config = dict(
    init='normal',
    init_std_o=0.0134,
    init_std_up=0.0536,
    init_std_down=0.0134,
    batch_tokens=16384,
)
Each number is 200 + 20 x the weight over its row's rms, rounded and kept within 0 to 999. Layers, rows and columns count from 0. The size before them is the row's rms in percent of the matrix's.

# layer 5 MLP gate, 256x128, rms 0.294, rows 229-237, columns 0-127
099,187,187,202,192,218,204,248,224,194,188,180,218,182,188,237,203,249,215,213,203,209,207,213,184,188,221,149,167,207,169,212,184,158,249,200,176,196,211,226,168,172,204,213,197,234,201,184,180,192,187,201,217,174,233,222,188,199,189,193,203,193,192,178,167,176,181,223,207,202,208,192,180,185,201,189,227,195,177,206,189,237,225,198,209,256,203,223,182,188,206,233,199,202,218,197,240,194,189,203,168,209,200,199,186,220,217,213,173,211,207,202,183,225,186,210,171,179,227,198,201,160,211,211,204,189,194,198,198
091,183,191,223,187,225,228,177,205,182,218,191,230,204,194,219,173,188,190,221,214,178,213,224,188,174,223,222,182,202,204,171,244,226,182,209,219,194,166,214,172,180,227,182,204,235,222,188,218,186,171,194,193,187,175,178,219,208,195,215,198,178,179,211,176,191,206,199,167,193,192,221,192,172,220,227,199,208,194,197,229,210,197,208,227,208,213,186,195,179,175,167,207,184,212,170,221,164,196,225,218,205,226,188,206,235,210,205,180,200,212,177,158,199,172,215,229,199,194,206,167,156,177,223,198,200,232,160,183
096,219,203,206,225,178,210,210,214,196,191,197,194,202,191,189,217,197,159,195,210,203,194,216,168,203,231,180,190,168,223,207,206,210,224,175,211,204,173,192,167,182,209,210,226,208,190,202,205,182,167,234,215,217,187,190,179,162,207,167,185,198,222,209,188,207,206,195,180,193,200,159,178,195,233,197,179,224,205,179,231,192,200,215,201,236,175,189,168,182,164,216,195,147,174,214,235,202,243,181,219,190,172,233,194,189,240,169,244,199,197,198,212,204,203,187,179,194,177,219,218,188,191,231,194,200,191,163,202
106,209,208,212,235,202,199,198,196,258,197,199,200,178,212,208,216,203,195,189,194,146,185,212,178,205,224,189,170,181,221,200,210,207,221,165,217,208,184,219,198,217,205,233,224,212,215,198,208,170,218,193,163,173,214,175,218,216,183,231,191,217,173,185,191,199,196,176,185,171,183,210,198,197,182,204,190,195,208,176,265,212,199,191,197,223,208,185,195,176,187,157,210,171,220,193,186,242,213,213,209,202,207,191,191,189,183,203,215,221,148,204,198,215,210,174,189,197,225,229,224,230,208,224,157,214,208,208,221
097,169,192,192,199,169,204,193,182,187,199,205,197,181,231,193,151,187,179,205,201,192,213,204,189,182,180,232,195,198,187,196,226,196,205,191,171,192,207,217,202,194,224,200,210,183,218,201,219,246,209,187,202,180,185,220,229,206,190,216,240,209,184,173,188,208,214,177,200,185,165,154,190,206,168,200,202,199,197,208,206,231,169,261,230,227,164,194,216,156,181,209,228,179,231,191,213,159,202,215,217,192,214,212,199,214,221,175,197,191,210,207,227,184,194,224,201,189,221,178,199,224,195,164,177,165,182,187,176
097,199,197,196,207,204,203,215,196,203,236,232,216,197,208,201,146,216,187,202,192,197,230,206,191,211,215,184,226,216,225,207,173,201,228,230,196,202,196,219,197,165,224,206,180,252,183,226,199,159,206,161,230,189,234,183,189,207,169,224,205,210,186,224,194,210,195,214,206,214,205,195,192,186,187,179,250,192,192,209,190,203,188,220,170,182,191,188,206,239,183,161,195,192,196,198,186,215,225,247,197,184,195,202,188,175,243,238,179,201,188,225,215,195,192,181,174,210,210,222,247,199,222,193,214,219,202,214,187
102,178,218,171,185,190,235,183,198,194,205,209,198,208,208,220,224,200,242,178,234,210,239,177,196,212,180,217,200,205,219,183,176,173,203,203,209,197,205,193,192,200,185,218,191,192,200,222,236,181,226,198,194,207,179,223,213,206,180,221,197,218,204,231,209,215,178,191,206,197,183,208,187,228,191,197,187,233,205,179,199,230,153,179,216,199,164,203,179,169,180,241,226,208,180,196,198,167,172,225,216,212,207,183,155,179,144,193,197,192,225,202,179,190,193,209,200,227,203,188,206,199,224,147,205,232,185,183,166
102,187,195,209,221,230,195,189,198,221,188,215,192,202,219,183,210,201,235,225,146,220,234,204,183,232,238,177,168,195,193,193,187,189,174,219,212,201,236,206,204,184,216,217,184,199,202,197,207,171,206,218,190,235,216,202,201,167,178,219,220,199,220,178,181,197,219,206,217,235,164,202,208,189,210,243,214,191,206,206,192,182,232,168,170,212,201,203,197,182,205,179,224,214,210,211,180,243,176,194,216,237,197,177,192,208,195,172,163,199,207,216,201,195,178,209,192,170,221,233,168,161,215,238,210,201,192,183,220
106,207,169,197,195,182,211,203,211,241,221,209,188,224,198,181,210,250,171,189,173,203,224,215,206,210,196,157,213,200,197,206,199,208,196,207,197,185,194,188,188,209,193,192,149,227,201,193,217,184,204,194,187,183,191,196,184,170,209,228,195,197,163,221,176,190,227,197,225,206,178,235,183,219,192,250,186,238,206,227,220,206,197,216,205,224,199,253,201,210,187,183,231,168,195,223,227,200,204,219,182,175,162,206,194,225,198,215,174,201,191,200,204,159,170,206,187,182,183,194,205,186,231,207,172,229,168,225,187
# layer 5 MLP up, 256x128, rms 0.3, rows 229-237, columns 0-127
102,170,181,218,193,190,194,189,218,187,213,185,258,187,198,216,203,199,218,248,190,212,207,231,191,203,181,236,197,201,192,221,204,185,208,216,177,178,176,242,248,214,199,238,210,221,215,204,180,209,210,191,188,197,208,192,182,193,215,200,188,181,182,214,186,184,199,193,180,233,199,196,193,180,177,186,226,181,155,212,189,196,178,157,191,193,201,197,181,224,201,191,190,173,210,194,212,197,187,174,159,162,199,197,165,191,196,234,181,184,220,207,216,190,186,229,187,217,224,217,210,169,247,225,230,193,202,192,229
098,188,231,230,213,189,225,206,211,190,241,225,176,233,196,158,220,185,192,210,211,184,220,211,192,195,180,195,189,224,192,212,255,173,238,198,192,199,187,192,201,197,201,221,188,208,162,205,193,188,180,212,198,201,226,241,202,213,204,201,238,211,158,211,182,189,218,200,216,192,218,192,212,183,217,207,192,191,224,186,182,199,232,216,215,174,185,207,209,172,182,183,204,202,238,185,176,180,238,168,222,214,200,174,225,191,211,204,168,212,218,184,213,220,182,200,220,172,219,161,190,211,176,200,253,196,207,212,217
104,195,190,227,197,156,200,209,215,207,217,204,209,220,217,213,191,214,163,187,226,181,190,192,193,203,205,190,201,207,204,191,223,165,186,165,202,214,222,203,160,199,223,165,215,199,228,182,180,171,232,213,202,170,163,221,213,208,202,166,179,199,202,253,193,177,229,181,241,211,215,221,213,194,195,174,241,197,215,179,196,227,202,221,229,233,204,206,231,180,232,211,211,187,205,222,166,180,164,203,177,200,186,210,194,199,219,229,217,185,207,202,205,228,221,205,210,184,176,192,174,189,208,208,180,236,223,191,185
104,203,193,202,213,181,217,243,202,218,230,198,202,181,214,221,191,229,217,204,174,204,187,170,187,188,221,187,151,216,204,211,198,193,245,185,182,202,182,205,182,208,216,215,188,189,221,198,191,151,211,227,178,213,197,169,232,204,176,177,196,196,221,196,171,206,274,185,204,194,201,206,237,198,218,185,130,192,224,157,225,201,175,202,175,214,205,219,205,194,184,190,203,172,205,210,203,204,208,193,194,193,216,206,224,209,190,179,199,187,167,201,198,205,224,222,176,207,205,188,217,197,216,219,211,182,235,212,200
101,225,189,187,205,206,179,205,201,217,215,227,196,243,194,214,217,184,182,180,239,203,202,186,175,228,210,209,160,207,219,209,154,206,194,190,186,192,176,221,224,226,185,156,164,206,181,218,208,179,200,172,214,199,219,216,193,168,180,224,179,210,229,185,195,198,165,220,180,208,225,208,242,170,200,233,184,207,198,185,186,173,224,203,182,167,202,204,204,201,215,154,181,199,191,185,192,233,175,216,181,213,229,189,204,181,198,223,177,192,195,207,198,214,224,177,203,208,206,217,194,189,163,200,190,241,185,206,236
102,202,220,233,203,226,200,189,188,239,233,197,218,204,211,158,232,202,141,218,231,180,193,194,168,205,195,204,213,195,216,180,210,218,165,204,172,211,234,171,231,218,213,201,204,210,216,185,219,199,206,211,180,197,172,217,200,206,203,206,183,210,235,214,195,219,209,175,189,204,200,215,212,151,184,185,173,203,196,201,239,219,187,182,168,235,207,224,220,183,195,228,191,205,214,202,170,211,187,206,181,182,226,180,193,199,170,159,207,221,196,184,204,182,247,208,209,204,204,193,168,202,208,197,182,232,204,216,227
106,213,186,232,202,183,211,219,204,208,216,195,190,203,213,189,198,194,154,181,229,188,207,188,198,203,210,182,202,190,188,241,178,172,191,183,231,216,210,237,191,197,192,182,187,199,178,187,208,176,190,194,204,204,205,212,157,214,215,208,195,196,225,184,176,222,231,219,161,209,208,202,193,172,226,180,187,199,179,226,192,231,203,212,219,221,188,247,210,234,218,209,190,196,169,201,195,182,194,213,175,200,210,210,223,176,185,257,237,181,219,171,204,210,163,190,201,175,187,197,148,215,190,197,152,188,208,180,230
107,219,170,183,187,180,193,187,183,240,180,175,202,224,199,218,192,168,219,197,185,209,238,262,202,206,180,207,186,216,204,211,203,166,197,180,167,203,193,180,201,211,231,226,178,208,220,186,203,233,207,197,209,164,207,200,181,149,204,211,205,197,188,191,211,166,198,208,187,213,215,189,169,186,197,207,160,204,194,221,195,183,214,222,197,229,222,165,186,191,202,192,242,153,190,219,206,211,210,211,221,186,180,155,197,175,230,204,207,181,185,223,207,207,212,230,187,207,217,180,184,162,213,187,200,198,209,185,224
100,209,210,207,176,234,205,232,186,163,192,200,208,174,209,180,187,207,218,205,230,217,185,188,217,186,190,225,195,202,218,187,171,182,202,164,174,208,220,223,183,169,174,224,235,169,199,230,183,220,212,231,201,203,226,197,196,200,210,189,230,228,220,180,271,228,194,187,180,200,236,178,228,196,229,199,199,188,202,171,221,197,201,212,215,184,194,184,186,193,198,196,173,187,221,202,184,207,185,174,189,173,218,214,177,200,163,180,198,204,217,171,200,210,207,198,214,211,206,177,181,254,178,228,189,198,225,210,184
# layer 5 MLP down (transposed), 256x128, rms 0.21, rows 229-236, columns 0-127
107,192,192,215,175,188,216,162,217,196,197,228,229,203,200,188,190,172,197,172,226,175,200,208,166,178,206,173,179,215,210,170,224,219,191,206,190,202,209,183,201,176,195,189,187,186,218,200,176,197,222,196,210,223,229,176,206,210,243,207,171,179,184,189,257,214,198,161,227,220,226,217,217,219,208,216,175,196,220,190,208,225,207,193,185,188,199,224,196,175,186,204,229,187,152,201,189,189,230,206,199,237,197,211,232,219,184,218,164,213,201,176,182,166,190,165,162,212,182,173,221,209,198,193,206,205,234,221,203
089,211,211,241,249,200,210,205,221,213,188,232,237,220,173,186,241,181,201,213,207,199,254,183,213,207,195,193,194,219,183,163,172,208,200,214,190,194,196,181,216,174,174,196,209,234,190,228,192,178,215,203,212,202,226,190,198,221,195,212,183,208,210,199,228,189,214,172,201,179,200,210,200,198,236,195,226,178,198,173,183,221,225,186,244,187,182,241,207,172,199,197,228,175,192,182,202,186,184,236,203,208,181,192,211,208,197,251,194,199,203,223,187,172,190,194,240,194,202,185,160,199,177,216,213,209,177,222,199
104,220,244,218,228,236,171,195,214,206,214,220,208,201,229,176,150,153,209,219,188,173,185,189,192,201,183,216,179,191,205,231,197,231,205,160,186,204,208,193,222,232,226,204,209,185,208,223,202,189,205,231,204,171,228,234,192,183,170,182,184,199,214,203,188,210,183,196,243,212,215,209,164,209,216,237,220,236,184,222,194,211,221,179,199,188,209,240,184,210,197,245,224,207,227,226,239,206,215,228,209,212,187,218,212,185,199,199,180,196,214,205,196,184,194,194,183,215,221,209,207,194,189,183,226,202,178,205,198
105,185,201,240,207,182,199,187,197,255,190,207,197,177,184,185,216,235,193,173,192,194,206,176,182,184,184,197,177,177,198,235,219,212,183,229,210,189,214,199,213,192,193,226,184,202,196,187,160,179,213,207,197,169,163,207,204,213,186,193,189,206,203,215,189,226,181,165,201,175,216,184,225,196,171,208,245,229,208,201,197,230,181,215,194,216,243,208,194,215,177,178,210,203,215,188,225,216,176,199,203,229,234,184,179,189,206,176,194,221,145,197,189,195,210,218,203,191,228,271,210,196,203,203,196,198,190,224,176
106,177,170,216,176,247,188,168,199,206,186,196,212,152,204,163,214,204,207,215,199,208,217,198,189,199,194,197,225,235,202,189,183,219,188,185,186,216,218,206,222,170,176,184,166,217,179,196,206,195,201,189,211,193,177,170,199,200,188,183,220,205,228,227,201,213,197,214,207,197,185,222,197,212,232,178,212,225,195,156,216,192,220,187,183,193,244,204,188,177,214,227,192,212,189,208,232,195,234,231,229,176,156,220,189,193,219,181,212,190,167,209,212,167,171,184,193,218,204,174,192,205,190,170,210,206,215,251,169
100,187,196,193,197,182,181,217,222,143,141,202,191,182,191,228,167,174,222,182,182,196,210,210,214,248,201,196,190,205,181,246,208,211,213,181,228,220,227,207,165,175,181,203,203,187,205,236,212,174,207,209,208,204,225,196,204,170,190,211,181,203,194,213,218,184,180,256,158,186,188,211,234,191,191,184,233,204,176,185,210,202,185,194,206,201,195,182,200,185,164,167,197,217,175,182,215,208,198,196,213,231,206,240,219,199,206,209,221,221,165,221,185,206,184,218,199,187,198,227,213,198,191,191,197,181,204,222,206
106,229,227,231,185,217,230,187,194,219,220,179,183,183,212,205,206,175,168,191,181,163,225,177,214,222,158,207,188,225,182,217,191,167,213,177,199,192,202,216,194,222,219,208,199,223,173,228,188,254,204,210,202,197,204,211,180,238,219,209,176,191,167,207,201,210,191,223,199,181,172,174,173,207,223,222,198,217,224,187,205,189,202,208,183,189,209,204,221,192,180,206,170,201,178,211,159,230,201,181,170,200,165,189,201,185,162,206,198,193,220,218,206,152,176,186,183,213,177,188,180,198,222,234,176,199,221,209,178
101,229,233,207,216,225,195,214,191,197,196,206,187,195,220,186,234,179,208,211,204,198,194,195,208,195,236,210,193,211,227,189,204,230,189,190,193,178,209,181,199,176,229,203,213,191,199,185,192,212,185,186,195,242,165,157,222,214,205,196,164,219,216,225,193,190,186,165,247,227,200,188,175,197,192,182,207,178,190,185,189,235,238,174,171,241,224,183,173,214,234,185,243,181,206,223,207,176,213,204,233,237,206,190,224,214,188,208,176,219,209,169,209,221,232,201,212,205,201,210,181,180,176,157,196,195,189,198,205